config = dict(
    n_layer=9,
    n_head=2,
    n_kv_head=2,
    activation='swiglu',
    norm_place='pre',
    positions='rope',
    rope_fraction=1.0,
    init_std_o=0.0,
    init_std_up=0.0202,
    warmup_steps=250,
    decay_fraction=1.0,
    final_lr_fraction=0.0,
)
Each number is 128 + 32 x the weight over its row's rms, rounded and kept within 0 to 255. Layers, rows and columns count from 0. Numbers have three digits each. The size before them is the row's rms in percent of the matrix's.

# down: layer 4 MLP down (transposed), 320x256, rms 0.0399, rows 288-305, columns 0-255
# gate: layer 4 MLP gate, 320x256, rms 0.0435, rows 289-306, columns 0-255
# up: layer 4 MLP up, 320x256, rms 0.0426, rows 289-306, columns 0-255
down288 091:147104133166100092176163142090137133138140138104137109164131124119077108094120148139093057150087103119061136112112209163072151114102038140059149125119185118098124092076195111152135110141115162173133219110193147113134149137109150179185131125141134135137117131093134142162060122181116122097108154137130100088102153110116140125126151139125125134110109128134179171096120108132154151100163191151167087210118062137089183121169143080201183098143181124147156152133053097137109123125153110124150129145164090149103120134111134088144122152057099155117106112106095137075155067123104102163099130090151114106197170118130138132134118140123118033092093120135111154147090101146196114106099154106090072114090169096130086075106096151183141109133100101139152125136119131069105159111175127
gate289 100:145131196147149165096152119149108112192150110132082125081104049138088140182168124130089153124125127135083116146174136094097086119097178111096155155113165141203172111175137177147127092091118219205152125158078165122107100163130172111161196123098118114099106121140144148218111155151108139144145113145102094085132167155177125103070173084140154072094159145117134132193073150104183182116113135145112113129157084127080122157130160128089140119140097051106133108148146113038122138147089051120121135131115104144155091092135146114121155137082112118108166150163112102121188099104153084153123131162106101151141156100111110147071131111125135103150141143070129126127092116114150101128085121154111115158039125109123152170122196158119153132061183118084152104062142144101123153155107170
up289 108:150138219179034048117122144167172169112145090149124153164128164124052077120135170136124136158065128177133144139140139124121074114114112097172128131088140139101054113116144158107157106088083080104168124087117117171172117108160105145088131147148143088102147237163077128114159118113114134125149136111156140164150184114121121187169174127117126048103184110133102121163172126101120149132176146125137134114103104148161176161111096111200117124102084114146085130111081083120138140122167131072127113169186135176092087121109099126131164179114108099104123134139154168120192144117118196096114141132120145070125144122094131079111084086156133125190145116111155153149074119170138137113157135104115166106135151144161133089137115055135097105121053127080088141104077154150134132150182166
down289 103:149142111156098087123132097133075120056112130118111122177106158153061142174184104072169169128151140173109137122114142095118138081185165133123095115111146131080146132165123161149148102094176101112190135088130097076148159114129118142136084147099144165096199186127104161122136135097123079097146138097165141196139115106064167096151134103156082106121163126167059093121234102086108141157128112170144130185165107074161102077107133137148120113178130147117120128074096148178139151117146113106138107169150140138107169136174104134127108087185142110161198156112203213112118141155119163045103137154081063117118126148118123108118167114139183123145131094144175044107101146082121139191097111094118109148043131173169106108094128104142149115132151127140123127106098142141113075122121098
gate290 108:098129092064168171147143149127168158108126059105164134117114122133114135170124131132117124125095106141103045139126140089127162152182119180107152224153121081136174151142105062100134172141183120109118168124096166104060106081178148113112113187159111149143056076065109070092111214093091127112124070168107169142141070134146110087105152122085130135109180126116175118109080097203141092107104104179144152158152132095169142080144121126099142048144148145146162118160173127107150133147165116133092100141165109133147152111118105140119133150092125124115202151191093076206149051149127179207104117131109182155135104130105146160152174098148100149132148152171100133088123121092110106195098150104121139128119160148106125136128152161121121112085140130162105155135170157138136115150086098
up290 109:123129131081112146078118143137086128102141115153122129115108139116075122165100174153066146147146135190150137212160146113149147168130106153100110104160147141130198147109115102133130156124114066094115132137158120139129107124093154145100144091101144121110214124235137122198104065170154090188152091178132096129174155117112116071115122103111161172122119144161114138117093056138114176100156156113160137166158120190090115100110119185093136171087137129148205125163125125181162138099041158135104166150117155074118159110120136146109126144169104065172104154130117104185170126152155120109135148149098079161119182131087146166095210113151098151168118129137131148130106088168161157135079134184092114136099046146062109114116199147107092115137117086152140159116174124170085160158115151
down290 106:132117113176093155091120064136123112132123115122187102153123106151123194148112151176066113109138138167112146145142080144169163155146109089201185090122141160133146168119142093079144129109147065106156093118115136091108163092111121072127150150122140123099073151139132129154138149204136057190105155096128128153100068157195083121161153092106173186127183156111120165095052125139119111104134109190089180119141150141088134135125132151144182137134116129123201106167096149081195069105152178069073176174138129148147181114114098099126111124096156151191096120147109069159100111088157120193117119139162132071138165119124116153103166115150131135116156144188111127155111106116091139111185138150130140143151158100077065113101164158099092107161135110139194097093192156089165143115097167
gate291 096:126161079173121106081124167086112130156184043204137139098132140162130139128097180134087080164148117164151129229166149143144106148149106164081130154157146133166156134110177140160171099095123123156091143093128090138137091131075139151117117122155171111089117052137166179176110094130143130143172043183142101139103139151135085104105129075104185169117130152141112102137061107168129150126119142107144114129102130166107239096099110136089086090111101112107127132113112097130145105115030193174106152151170153107161157187173152141153117150114204142089128152175165082193188159134128116082136184167097124080159098069129139154107131151113108107117136101150103084150142135100153147128102126162169125096075129116145141134144183126145126196133120129137137091111138128115169120139108103
up291 096:098084112140139165154153114103100182160027118137199148080132194120097110095150126142150119125124101085127169087125120163093126144144194149118146159072080109053144137103109093134099167200168124150078104117150153154094128122058161139169129123043163181135124102121141122120157147129105190134186131159103138143175169105133173128123161089054164141090104135134134145091126145170185150121091120123136100148121141149068096138188156168077153072120171096174129108118164176128141151117133166133075123123149064139126113074135070201113150142125097096111107132149120107133149144157110164104201085132129130086122114117113123159069116151145119142116129087142112103119175132149131103151187148048150115177142085139079135124151090149161137152201070095133168145163105133154147128165158079
down291 097:120074163106103057103105148127094127171135111081115166069063087165135105157057105160076097163147098128195158082142128168112161148071098048158149137136155159150126131145154120147116111136084065090143152104113141152108175165138074139099102066103072107145144167150110141100096123088149139144119095128118155163109144154187137094078097114174127094145134150149166133095128146099085129160186117155114154107121133141206079190164134097116117119131079193184141154127105151147066111089141087182130088155138184114119121114156199089115117099118140130114169108113153140123154106123119153143118152184154136048117116146163103126169155138115192160094155122125128101174131119111104195145047110176139162109131101120077147167143136139104121148136163107111116076090162155168104149200093183
gate292 084:102112097150149158128096133145091146127139153109152162118143119083141141191131162153112160099151044128119173130142125144138110155156055140122138149135174139150128124163192117129128075080116154104085122147123119128128092146131150132150142135126122129202092101092187117141125118142101141134156165131125126109126067178164195101097143086098123152164127098083177114166160058163099137112129053123114115120117165125147087113155139120117094134098163126142129083127162133114119145130146097140073127136127116151157106039105110078112133130111122057173136186148073122122113116149212093121131156184083160169162118054157069176146115149158033090122219114149134144083133078175206166154049064068127161107149124110131140087147082104196103098141160133135107114116122117164119178158129156
up292 094:158102132134102129138121128125168113160155109165096135093049109172167143130139117146098152157102145169133134147147173118083098119098211092040138118145094139220158097107120126104140138119155138146173091167114176129118106183078166109110107108161093096140126107127119137209074176096133141215134125136107082095122087138108071111126131123113203132111183160198134173034081184141190113114152138123080150153145128125101126123166140128126138091143108143118109145145109148122097103130056131169150163126096110125105177097130172166111136113098155194118189128147140133147194132085114103185114129123136112114110149139081179129104146115081118114125103160088136135115078101133119160137148182103135103122106175160119125167082217178149139152052187174133147120131165202141128137115106144
down292 090:102119099154152150110095112130156063117187166175121176151072108125123161159184078186151087120112123135121152139180096107117137123092141143070188131114124166160111108169160163147099146137143148111144118188122139151128126114083169102168119090152089101120103092101124131143066149102146133129150126127067178068090085173135107121149169169102169138135161155169163127108099091153117109138133140142089138163188144182137129095171132105073098096135075152147158098129109077121094049093069157144171130117103117098167140107111118125123106164110147099134156140092085120118129144049177128173134079104182134118133116114135130133120138091103115049158255115081092188097108113139149121175095117115117131112112074136098129157100152167223156158137138080143087087198161155155101154157109128
gate293 092:137155098146120160103066049140107117128067138168116138101097191187124095169079105115117095139180090075139126086102171142119132132150095122131095114161121130092117141125135098153151086127155162076141174166149124193146185099161129137130157048115101138146123166104144118128123171122174125187169125118101104136130085144135108057192031144152087160174143088135133155138109120158142088155124114124104166178128157180105113128181114114145098186148156144105157112158130191054074098134077160148150161170088154141091164144138081144123098169152148125154122156124084142106115187136158058128109131131183165182123098066158122145171145180101081125103133189085122158119173086150122120167163073163134135176115135146077106165121102154092103145142145161124117085109157078135066126095163121
up293 092:097113150103158172163159156086149119167108146117111120123136137142159132122110086118180105150146147161098106091124074108112168127165126125125113128118112154160149129127145179078175129139145066165168103181159104162111134160091142116130115125136148078130162127130102179129083125090089121121189143137160093116117141214124109130129132150144124124180124168138098255095120164127123053120138133146079099115145118103089166100138105157063123136066101147133147100116195103115045143094149130118175206099126141178092104152138091118143100124093164110157130114137136128071043142057164081166085060148185135129086177137129158091131080129104187126141154153153155129142117120117122129098098181161134097181159110129091144153125105172141187103169187226166157107102160095122100144150122111
down293 092:100088110207108169143056169102079115129161115208131108109093109190139107101131112121117136148098123148163096170161105146133166105111127124084115127199094167128134062100163078116192166122121155115099094082133198141095128095181121144139103173155112177095169149132115139158121130173198143132145109168122101094136198108129157119183082109109137136118116137169145080058133113129081111110092154153190130196147091160099092154144195150142171077125083117140121110187075156110162123117148116143139164110117119183132097100133165119097152140135164094098091099134115130150107159105065185134131123143136171101146217135096149088117118112159182147160117164152135103101080145074126073180125182060162125095130096111138117110115086107154148123175154116123169166143130124056152095169127128
gate294 100:110102073060071057117130178128108125091137138121103169106111086143137078158130160121103135137124143123180074138163100124077199140179105133070153197163128187124108147139145144084148077118146117114164115142216150211124204181121113086170158171096141061149100133135145123140102097064116102169149153162161093166157096160117059110074122123142152166114137136110108129093056107090125097128134116185092098166162146137145125162114140112141115097134134151129147143119134173106127065152087110146119122130153148088167121161116114091155121176069168115205109197130171065148123105189088082169095113137130131122121124170079101121170093111089069072124110162121144074119155099120141160141100145170103156074110154156124109143164120163159100137101114107135084135122158121098080133158126143
up294 097:116178114087182146124117160107151155117130116129163109147211143150162143118117092140117072124120141134135057096153156144056140186133137130126080153114160087137225174129112159117076145125169098122160142103156099094076092114127133128101139138187204147122095049123111123131081113092113107079173107102170174078138085053141141114165104230070152135169166172140171145117073107093150126173082106157110101117135145141091136099150148147166159141156154116132112098135105112156132156126151093107100121126144073119121141144116181146084116130177156138121108111093108133140127210149146211099092084112147088116122120119105120149143106154115200180153140100159088105112139123068129124151104122123128069109178139077153113139123082136145162096168089123085126122033169142136146111112131060
down294 098:099088134131119144133153082163120084118162060066182106112142122109160068175102136132097161110098132171132166137154106116178152127115127149192158149096091084067157085101108155172164137115136158169145119103155101117124085122159183156168124143142066129127115119109111193140104097113130165172061133161135126161079117135173126093091098089116062122122142145182171147112179129140136137068127073137129090154119065144154139134100160151074153169146178103091136149202138130073153141165126145089152121139116121102123127104148092162122184174168157100130086141121105139123133151126128168234072120147139104137161116149177108154131120072119122056106205127118166143112152150137108148155132135188118164174115095155150140083155133115031062135092157095123100186132132131067144104113161083
gate295 113:133127129120194149092083196079065130070163214152124149137167107174138104143134148093137159142148077115144124126138164141111155154132149126140166103165114195127114149141151147113107125111131110098083141173109162201141144085091180134125127135197112130136109131131105135119156134074093180143161158117147098111096150142087133128168105126143105102177168127123136165183171110163135124068131077178174135129189184143119121090140153187127115170155141151191183081178046105101123169082098160123087099142072104135131129124140137093076100048120152110153113105113149114081116107138204115142075093162109177124154163144147140118105119139073073113118200102138135168068198160135130127135136145055156172100139119094075130166118159109174081148105135161132128096168135123132075174131152117
up295 115:190174097110109156195131129043132116154131139134142082079130123116162130182132128158165134122143067101152075202203126176070099151110146162150139125122152100124134112191151169100102156061133116137121078107118163176209138131109157099151162090144161093129089181120083135122142084109066148157152134081158108126116107183148128074095117118144129147105133153060147141157178190120167149089121105190116151133130121115166146106113122136160096186111105188143121107106126099104151129073172170053170102104173104125100148172162135116142129157138156096133152146085132107135166119114152137135126117067140069134174121167123090147104065117094167106128167146118123162091149118094127141150108144149144123075138114142079132131076155137131077147158151049098129150158099171115128211153213111
down295 110:145161136083113101175060133115140131131100128145067164066137076125134099129093113127169136085136119119112107135135172137150116112127108186132103143095109132161176109108142156110168128094143121187110131136139188197125186147112126132117110157099170129099161201153133141132131106118130177134147132126160087111146141136057165121111117097142130127154125102158148114164131145169113149129110111114167173197095131134155075155160131167190163193100132121101154154164112126125076082153148119106110089108165138143125112148095144139065143188086106087110098101172191117132144170136108102080169139140188069068135204093096150201185116170126065170118090142112133124124192112084163105156128121201160204100081121146155190119145126176081123152131110164119060083071070093120128152140118196
gate296 106:172120046080116136179145101088131134115175179122133093115169108151149171138149078102090132169118106138083159096190173096141049186137139141111152129208110138140132155157125144148106198110159141144114149148096187177100097163123126152147156118126161095144099178122150096139114162102134164142133111130108141080027132144140113131111123127114129047154144098153146173118124138176166150131148117095125151112153218228134135164142180147119160057130115127225186111141131076098082096096167119101145133106119109092151109097145101119145123097090138113134125115151163141146127070158112158170155137166068102113122136096134115215098135110133131100165219106120088164116151121123123153141131092125126131105137066144099168105104102137137137174110130138140106182133175198139131108068142124
up296 110:128130134128143109158123112117161140149169118158113158133132158148141093129179131144119137124103130101145110122122129113111065169141144127152095180120110205108180220140105081089097189097121089108097096086202156041144123154192079124116229114104145138126186193105167129151149163171144085158179109155142142100134088148177118085136108142106115104164149079143144060114181104132114172158114104029152148120080147144107142112147121095127139102123107103142148124102134135130102085175103081148144113048200126121103144126148135183098146139118097121133101131095143130186131145148106102122120170129062157116127079060133130175119184121106124120134147094088110089178152125146092173124107113147183136130148079145076118148153074175132116148073128146106135158087088194131108125051169131
down296 105:150107214127165127150079145085164112089161164120123110114103198101130104095120108095135089123107158037183111145128127106110205106197112131095124128091175173122143134150163088130125155147118121099089123088145116093164162139098119186112161191129118132135137118125094217115086130158129164118132126147107091120107078135153174125196120173109088122149157110092114101115116167114147140077101158069095124094115119143125116100098108133148156083085148132127121111120115168167061121101094119159135157123181143055118140178126109139131196127162090170150144102183119132150098088153087168116173119149118126118160158133136109188204158160156184121143113163061052092110101099191163123131154111179084081095119152125133090143140157072131136067127123186108157160044124139118179115134134105
gate297 095:136114116164140093105127158122141138115121176164122197148157121125081054118090120112114137125096093122148155154156143139124141117138146117105160111142103145085068056175155127178243082133122077166094171103096117189120123176146100084081103120138140108149163121075091129146172134145096106112111108098134140143066119170148103091098105109175158161119156121162125091159126019104087114125062119123138080132142099124134140165175108116063138139115142160120087107117106147163088180189151176124140118083136147093157094139163152094149142120105157112127154108144126205128155139135173075101113135170176148072156153072138098182106119142067131094107169147128182126085141195125155149114072101121176095149115108127080129127123191106185143105093172176093136085140109145084100177096146173
up297 095:163156082159153192148148139067215152077121153174087122164133100150125133080134132147119127165105148100216142117128069113130144129086122147122176123131146150131102088128141158149113131138088117090125112109100131107053149116132153130162160134152172103092132148118146091095138136123096145088118139066129119182104087133151150099157106174142113149187097159112173088159184099147166097114077144168141149053150155187108152132089132122155161189065126204150100116202117160111076173131185119142077069123168155134152110102129101120151078096190192143138052077154170163140098161081165154151132081110151171071102076137171066102139155101107106139146170103162123141115154102114091089129118071111070154148095131085106132166118101106134134096103092087104126141125122150153087140126127144
down297 097:103088094076153087096107166147099145171075118077129107094151127145123068130113111125089225079102091128206115071136155141144108087115137116183117199106172152103130170088167140097086166093129072169167100172103145149201161114112135108163096125191104117162098165105102138107143117186164140135090121123197154108133110111098144112153121115151180153100127140170137104170146116227110138098100098126178103197122134142072130125154148134146155141084177133204160133109124153145183089107092150122136145087116107150134104127160129145134130156091113133092122124088125082139049080178135120066144107069126109124171141135105143135087136147170176118140126144088121130105174118089199127182153182135105136147089134110089092115133077185110155101149113148168134084141136108202141117106150130
gate298 104:122133143068158112169063113118108148121115098128101182166091095112158161124128116148196129139135142160105190130158151099135155131154145163160085148114179128140144138166126120128126139128116133112109115130093091126124175094096109153149232149101102141141118159128208086116130091149116185135184086142136115115119149135103107116131145185101164161150114122134127075182198165119116184090098124147134112135133114202170091017116132158137109124108120114105128079141203055131133085127120164130128068134141098110151115146070138124141147190114098104137058192117126145170098125160105132127170132136133125118183088087075120192135113138163136063093178140097061107121197156111153213155126113124109117118086088137174118075112134094148108143149113063140170110073093115136067118134162097
up298 101:134082131133078135169125129160093082182127078171162146074108189082060155112186088076138191144092122114184168092114173124101070139129132093147164109084063121110146158128127066112158171119099105124091078101104181122124120142138076174110105144138121146077094106130119118142169072131113126140152163103135206090154178159141162138146174134135145078127121105124129068094110146123145155185137109088085159138090098104174124094175162085102162090124078124153132153120162133125137073137156104126203096154185117180124129126146078128137118144154080134138064113127122113174056155136080123174150145134055150067073079124167137110086161153143097149132071164108110147171098140080096102170172123168147146162103152130118101137153154093141070157118084131143136112131131179108100143136165160
down298 105:139154079083118139162188166115158130177171140170086159157070122131115123145086131173175084139140113111132113127134094133078103097164151169117159137140104088148137165118188091125147153160144151155149194108144101073134058114120128078170135191091108158131148086087098127183065153125110124100091140100118156148123143126120089132152093123134152135120115066100075117091079079122124180148129152024165162063157101068106105149093125070056091082113113154190104159137126166109128176179111143159167146089091166143122084114140118153142096164117125109160148080126086147151111131148087122159102130125134131170083071166167118104062122143094079105166189116109056142140133179146165140140086112134148145156118136124073146145230117190130135129144153148125120084138161109090128154147125138
gate299 102:160091155149134155136121147088105145158167168134173098129138118132128134130119145108123130139107170135070133171120136092099053129125199138090109178151169179104140162150203132116080145138132085071112105102121133118159108120133102132133109103148175173135068094095067170182110145114079057195122173133141142187089175153085120141154192144065093085063081091188115106099121111144162167120214141127079157130183137116137151074130124127085087091150116113144143111152116088120214169113081078113089134099064078134170146074118155153137144135107171184149133091099156137144146097083124199105130139156090167159130100173139085133086110128162121134106159086083130152104134134142139150140118195171104114133120129179118179162130109097118106155075130145154133058105146138097161124107109113
up299 103:155126134081102111151115069125136130142102090091108138142154160120134179141140144152121143176128138113131117169118097145190150117108143168153103113129063154131116144126066127136180099084113080136097138121182120170136115072130092155195137159093147110136083114180123125165167053122144132145105119078111159144131162132107131112068099154085137177081131065089190132138106088125093126129134152063157147165109133113144072163187082109143147182099104170157192148165137125190092089134119133066193131174150178059147163136137130139143132149184091076117114114122103161129105128133134075120187119137123090169147184118116131197101088105158125179182119184109109190170118141117122096167082101187092087088120117177137144109178072213136100144123142139172126173077153152147116110118094092
down299 100:150146127087124159122073109128138123100095139124167119117104110103093131174116144125175113141160149123107148165119069092100192161154170130100197168075101056183126131164145137113111119122111132136111140098117200081161163166088149146105135125108090116136200191094139127130060129150135138172091131101130142155109115121091131110132062133097140078070065132125088086137156106109122178116083115129184129117173122143136116095078124155134117110103182141135138113067136102063076207086151093136159139084093103159141080188139133123175148190106139146168092121165111120134106172153190117147137071207132112106116131099211141100132116136149123114114169094107133129137119145161079156119151106075127100122103150133151171119147143101120075032146028118158080159122167113096155149097162157
gate300 108:119095185115106117121078126116072103127102152139156117062127105131131187174165098130111093172124073160143138124184143077062143160121128150156166106114159150128111085124121128165143115138106167133132128124153100157114091108152124150135115116111170175184112120116151150110074111116108099121156152120128142120138109112098137098130128145156139135123205179146167196131122202151133144115174071122070136151191115097147119077104137155094123179114188122085151118153149133203159075100122144150116149173070135167169224147064140083089050156134134062105201123097101086140118121127114157151132136138131124128182190092112082111149221136118108164099184101126116099093109137201130153200080143113128111154161118186138147146124158147136175081100180175166156142121168080137151139141111123
up300 107:102069198178128118103110136152169121102214125104094127134152149171122174153150113121100122063127108110131156101175159111107079150109150124121150089141129077128082104140181197156081138085180063153154064112112126150138126152132161158134119122139122146165143136111161060125175123136162084142102111130095132103101154154111103084161140144146064080094159130153087167114162181097124104175134128130090063121141164094124130143161083083104147122096140113071153071092131103091136148081205088099128122102083136134154074096153150113141111143125086100179207156140201129087098173155111179131102112127139113116113115083164145104174168171152134134127139181130102149104124117127112118133085136213159155064063143187147199150137130129083139144140167133121097188117060167115124097113106146
down300 107:167109146103093169143177133133170121135128094164108109170128071021084159126109177103107123140079140140182149175176100123081114151112125127066181101159129112121158149139144130147119148161147111115088153113153164118147146193187138135134067082148149102065178102138142114108147134138111138142131114149109127145093164107092190137102143171123184159179162200130077083102061091127146097122092075130090126078054117137137095115151133121131102144085131119177138189140153099168117124132140081180160048150171114115142149173132071090137171144092145165081128090128134061111111187132116158122127075114135186146127157105130115138148176095124187140141155126095133124168170070104173156169134166088163136130154066110129112171148156113111118143211122094090166097146130120170095104111167105
gate301 100:108128052081093193155115145051089128096152099084166106102126108112134161155166170104112131101145076094076149092180083115125134132081116144105189128154059114114110094147121091159133136162153097122133121089089148159115118130054160127159099098072127150148058032079121141162147069123124110103119118152110095118128133153164104128115129078079147171127123125114108108200127161159070157084096109105088151147157154098138130092110153122130142078056122156126165180196143145081158131147041161086116099198146137188175143115139146125137127136162156094140159113190139154123111143192165123205167135113091087145164130128184098129092134141145166108132133116134159193104143155114151106123155134109168065119112137188111109114115108113117079119161126145155129105134130159115136094103209107
up301 092:086143152102107064105174090105131160119061152147134139139122160138096166155144110131155096074159156137124118141122123161144175104143179100174062118075092172108171115137136136126111134069140142143089145142071142107104176114154103154081137104139095087122156068132125091165153089132083132118082084085127156116168140117127119085129123167159133056098147086135125142110118132149106129111146122123128136100105129129151095198129166140156110150167158082138104179180107122162134112118157087170097106141058164164103135125118197161130101160146166128100111107062140137118178069200102229122131150082091169186123106142097122143110126122095144170144151137110112092097132132086139047074178101105179112095190131138150071088111120171174213152106151138177162149106145066196162156123171125
down301 097:107163107157081152198177118129154122095172113110170127095123194139136149147123144172154087172142132126138137129129144045141096132059106145158122071101129117127152123148129086050078132156115138144188072143134127076077137181105177127176155123156099184185154144152126083140100153077076142131106153162102109099198152082119078120126152100145081141135072109137185177165142091152149115136134096088156104183139169073098133129111093148117162165118127053120090151094122118183116111071120123147137182130081088104137135168138125137147114134134067102125180071158114137118124145084112075140119144141077134180127153105137112135152137094112095178176124139144121070153095114183172100181161082118138109150111129107117061147168121114111151106118186087139123124123121065135224159080095111
gate302 111:183096126110154200181134119202114122122069101090154147147102126072126132195207070152133101144190072031092140114137119097151099150081114175103123150133093147189153079160123115144159092140090148142134118125134138059110088176106092060127158154100136161121123143190092185137144121157122165076138121157118056099141117150137134111127134080144143148101179119074151116117090089165144101166113048077094145111145138125127149137136103164141148073202096108118134126135084114129121065084155097148139154107147130094089112138144078110097128149111078102127152134156132108159138060159146161186107139187117098184119101055134116117159092122114119094165138155084079102143128089174170162113115152148175185144135090119119122109109163151143152198134155119134120122122090188139111097122128122
up302 108:119177177145125103135165103077109092074080139157101144142123155210140091117114070134122082158135180128129183163143122133124171166102160053120165136123180179041151148103115116147118102098108147167137104184091136149157096154121105144100171139146087093154133154102121051150128169107137130133104106050127136163067170166150120110114037153131136088091105107176077099125114088119167129132148146191159094139127151161102144164134098145165122155073127141020156163136100157105125132159107114156103105096179053112142141121067077135141161136112101113166126163131164124088083159162115116100122086120106081131121115143174172181100109145171096058125122183138154213097140169127154088144101083137174095122107109143138131121112118153112093151138135118132095190122141124110176128123156094
down302 108:154148132153184093149134116103101114076099167139163156116185167107104118161131151075148173149156141179160130099153148163178142112126173108100124109081168074135110131139116195112193088099140144105130103114207138094127214130139146123126140141172115149111150102120112124109154123119130159157103119139126175069127173157146156117146208140131088148110187105170068133079115132162071180075117149101116101188137111124186159139099152148138111208164055102134056118057151151118132135145032113115136135128109157183097112086131134143134063125172108127103132091110135127123103126101125124097092195119128248129151131132099164106054099116104101077160095177124124122148178115149072106111167165140103123125123142106162118166132127139086087130114141126148174126114112152086146095152154084
gate303 102:126200113181163143141079198136145124109171096182082137105116081150176166094210111171151140136120115110119190152119176130103110117163164172107166146094143095141095104117131117102154151162164141181130119130165131087075127187086181146208191094184115113110151142101126151083141110132108214123176107163147101129091110104125095182112156153130138140175128148154094180131170128115160162121158142137129144112125146132098184067123152151140151150162128133153125094113083088148090130120107200186162128195157179160161182155140094130143097155107153078150091129141130114133137095075187104110120123082101130134097095134181177173102150149069067107101139121183138066169096178129163141139054165114119101113136097093127139163088130086106161109101111149150147131138141086118073159153145138
up303 099:108140098131124101093071071101113111192087097130059144180081127103122126145055168187104107184152134132130086141166100143123162160115099138121113082125160052223110145098138158140106123077111189154157179179136151161125158098125137063115100113132046157108143118111114103130092118149157136089144064135146108141172102107093153151138164101094151123086087179063105120111135149143111133132091139073154110148180145174151115092086129140125083133086127157161154114081135129134132107108126177142168163095163176115115059088146111129137089131176076146100108089202069122173121183092110180145090132111128146150159138168112160134082127156181107149111096126103106139130091112167115085121196146109161166140148126117138066154173097171115103118155126093155119126191182103089179118146104116
down303 100:175104169152135165161101124132124125079092119147170099130102165142148134095153168123147207124101103119136120145073141084150144215138163126148167166134120146102096105117126185167096146111139098146079137142133105090162130182209146124139199146196090155137139116085138145129093133112150139089083088110148095062108107096082141117159092109147109175136140125171112126111158120102178122094057149118112132177133177158149106120141083141192107108124143140117150117145118065159163112081135202134139144155112102118146131100123123097135071129116122129116096163105156130138117186091123090053175193162095123170100143109173206123073123118134140119137191143154059146069096156138162157114102092178091162115044061103190143140061110117132137112119107168078113160121080121141174147133089095
gate304 096:114138101129130159120120093106092189051070116114101133104108149167132198209096104092117108079089069151071162142092117119143084124090112139139077149107111143134151162170158161147117119060122145097147114124105098147156161106126138172127097137186107184154098074092158085136155149118122122102135155106203082135136112113149140124176131112100079139143097122107119113109125095126199167083135152155155169115184129153197161084147190113135111101185127136094126132138132117077141150127149108134180088151098102141102133100138113123104115213109122123062050192153146153088153150110131165143187072100146153180156063105099089144157176132168186136144142121175153110067111193136130085130167118153068153121147105148148137055112104119083114087148139117175162127143095173127130175152110121
up304 096:114124148065150208140145113167176085167134163135113156143079100117165129159187122184134150104161157099102156172120098135151090114123106122099130138103161095120129134139150084060159133155115092073122112144111139088129137221149122071104124153129125216100165196075142105117172121155103159149150126174145153169112160173135119150078119057199141117099125157109126114141144110066098131178101126090169102095086146134117104158131148148129156118133131145113071163054123147055077129179082115130078084066139188144106133085098107135131180104105180111191127115108111134152158201201146190120088093118142127141122144139102088131149147152164098105159120139143146124096107159077165125143133096118123120153122100172144106165126148136127144137134166077062122156122048136147067118141141072
down304 101:132114106188125154131158107098189090147127102140129094144121134134172137042166211108121126093094123092119146133134149153142144120128170181176123136062141097079139138117079152176147109124105117148151167030147068152155103124136161128146150117166163114136157070140106107147133083104143113145149102114120184094135052111095108140157184147126172109127144162097123153141059080156170102130160087120076205175136095181125106155074140127126150121142158116149142109161113112135112137123160072126115165124157129105093101078148116151111089109128065121145139161165095166133180108110151111163153116098116075130146032089144116144168176147054136110067103167126133102113114116155162092088181132098074114201201129156062177114135133121064142122164099088136120132157106180131143099161102137
gate305 108:129174119117117123133090129121113147098091114079126079068134099053162121092172136198100137219120149067130170142151127125151102118168096095077097158122154139105142102161134055127110088205150075104130113057124163090143106108126122107090162156168064136148130144130129117093156156127108126127112167146156079096097126149067152145128119116134113161190135157118135095167080146106108151116185125129145126150127168139095197108077108181143137135122121153094057082119077170126112097158112121112072150178160102143109136132074161113134164121169080185151106105177138159159178129152184063194178158138110122102158113161142085178120118136098072151122148136141120069109138118128139194133144145116105111062102111110088138134120089207151102200125079104146108163109071121106091101115139150
up305 107:138093060076134112149130089130179132147178112098169192127107090176089140129133113085143151124141142183131132119136134070090157129107049128145101108168121191160146126150161141147156084098123168084148122149086132111132236115116067139180119109084085123137153125151122190089119138097104155123171111107064148085118139228120105114112125097158134098138132117107167090161126152106109109139131120161186075144105151104139102092049115119116051088146095150133125119157180101096201112111087114086108141128086169180156148129130117092138092151154107102110115103110094142082101128126150123133072098158142165135094167139179121090163121142173091094162144147115100143036154142120097118170175104131189188166121147155141087128163150100115168131219184166133135127149133116119156096125096134
down305 105:157144122161118165146122090153125088099200145125071153071112138098131104150124109120147068156189098148162151151104099060126127101147199113130104158121125093131176105137117119138135092178196112144167119093134127094115096155046082197156128084137093147125096150127070150110140085178194103151092158134107102118099055148162113179116091112145121157153122100090100143117102136167116144142123105116169142148116134127149152210143157073100163122156141086164073156083076104162085170152117083087116127117098110110136153129145177118183178115099106162128095120106130173089114161088091132148172122136073167084140107165090129126122149180165162116091132161147156090094134199187155057167086163142117115101140158153161186133073110170120137101091112106094148130094108147138077101193120185
gate306 099:165096146095155175164178123077177176141141160164172110120084116101081161123201068145163137130144146179133140166141148108142181129114094131142130102179192099120129123123082095114192157145149144129103133142080118104116060133166110026124148068163142126109117120187161174150140127147130140146117166152093131204113111105094093127170107111128153124189152104095141157180066142117132158146108117102146151150128115111101125096156140184102099039101149139129091151123169135187138139135076118085130108155112155101170132132118162084113073134139166062102124120128116172150157133112139151192120166154120124110083171076130144144107164116118096135091145111093130179069140076132101162126075143134042164164085113123051146164114183118122114109127194167121084124112182160163120129072157146
up306 099:122135094113100120122067091085140148142123143172110112195161125087105111118058162136084115144140114175132097165121128108119109157101140188125150093151098077067098098183210137126067147130110059133088104191149174161107141181095150149132123178153141166127107071089123093178107090099124092164126139149096093139167103092160162107120169141100115113134217116097153106109188114150136173131071135134112167067159087112130111102088146122077151126078146088089121100103128083155139064088131147131103132113152114148123167114157118132125127138165160148124092130056109165106179163109126126110190102113159156137164134140156134156085177163162121193142113088160108112156151092125131142001163169111187103142151128093164128148183124106143099143192119104143157131125105157104100152187101115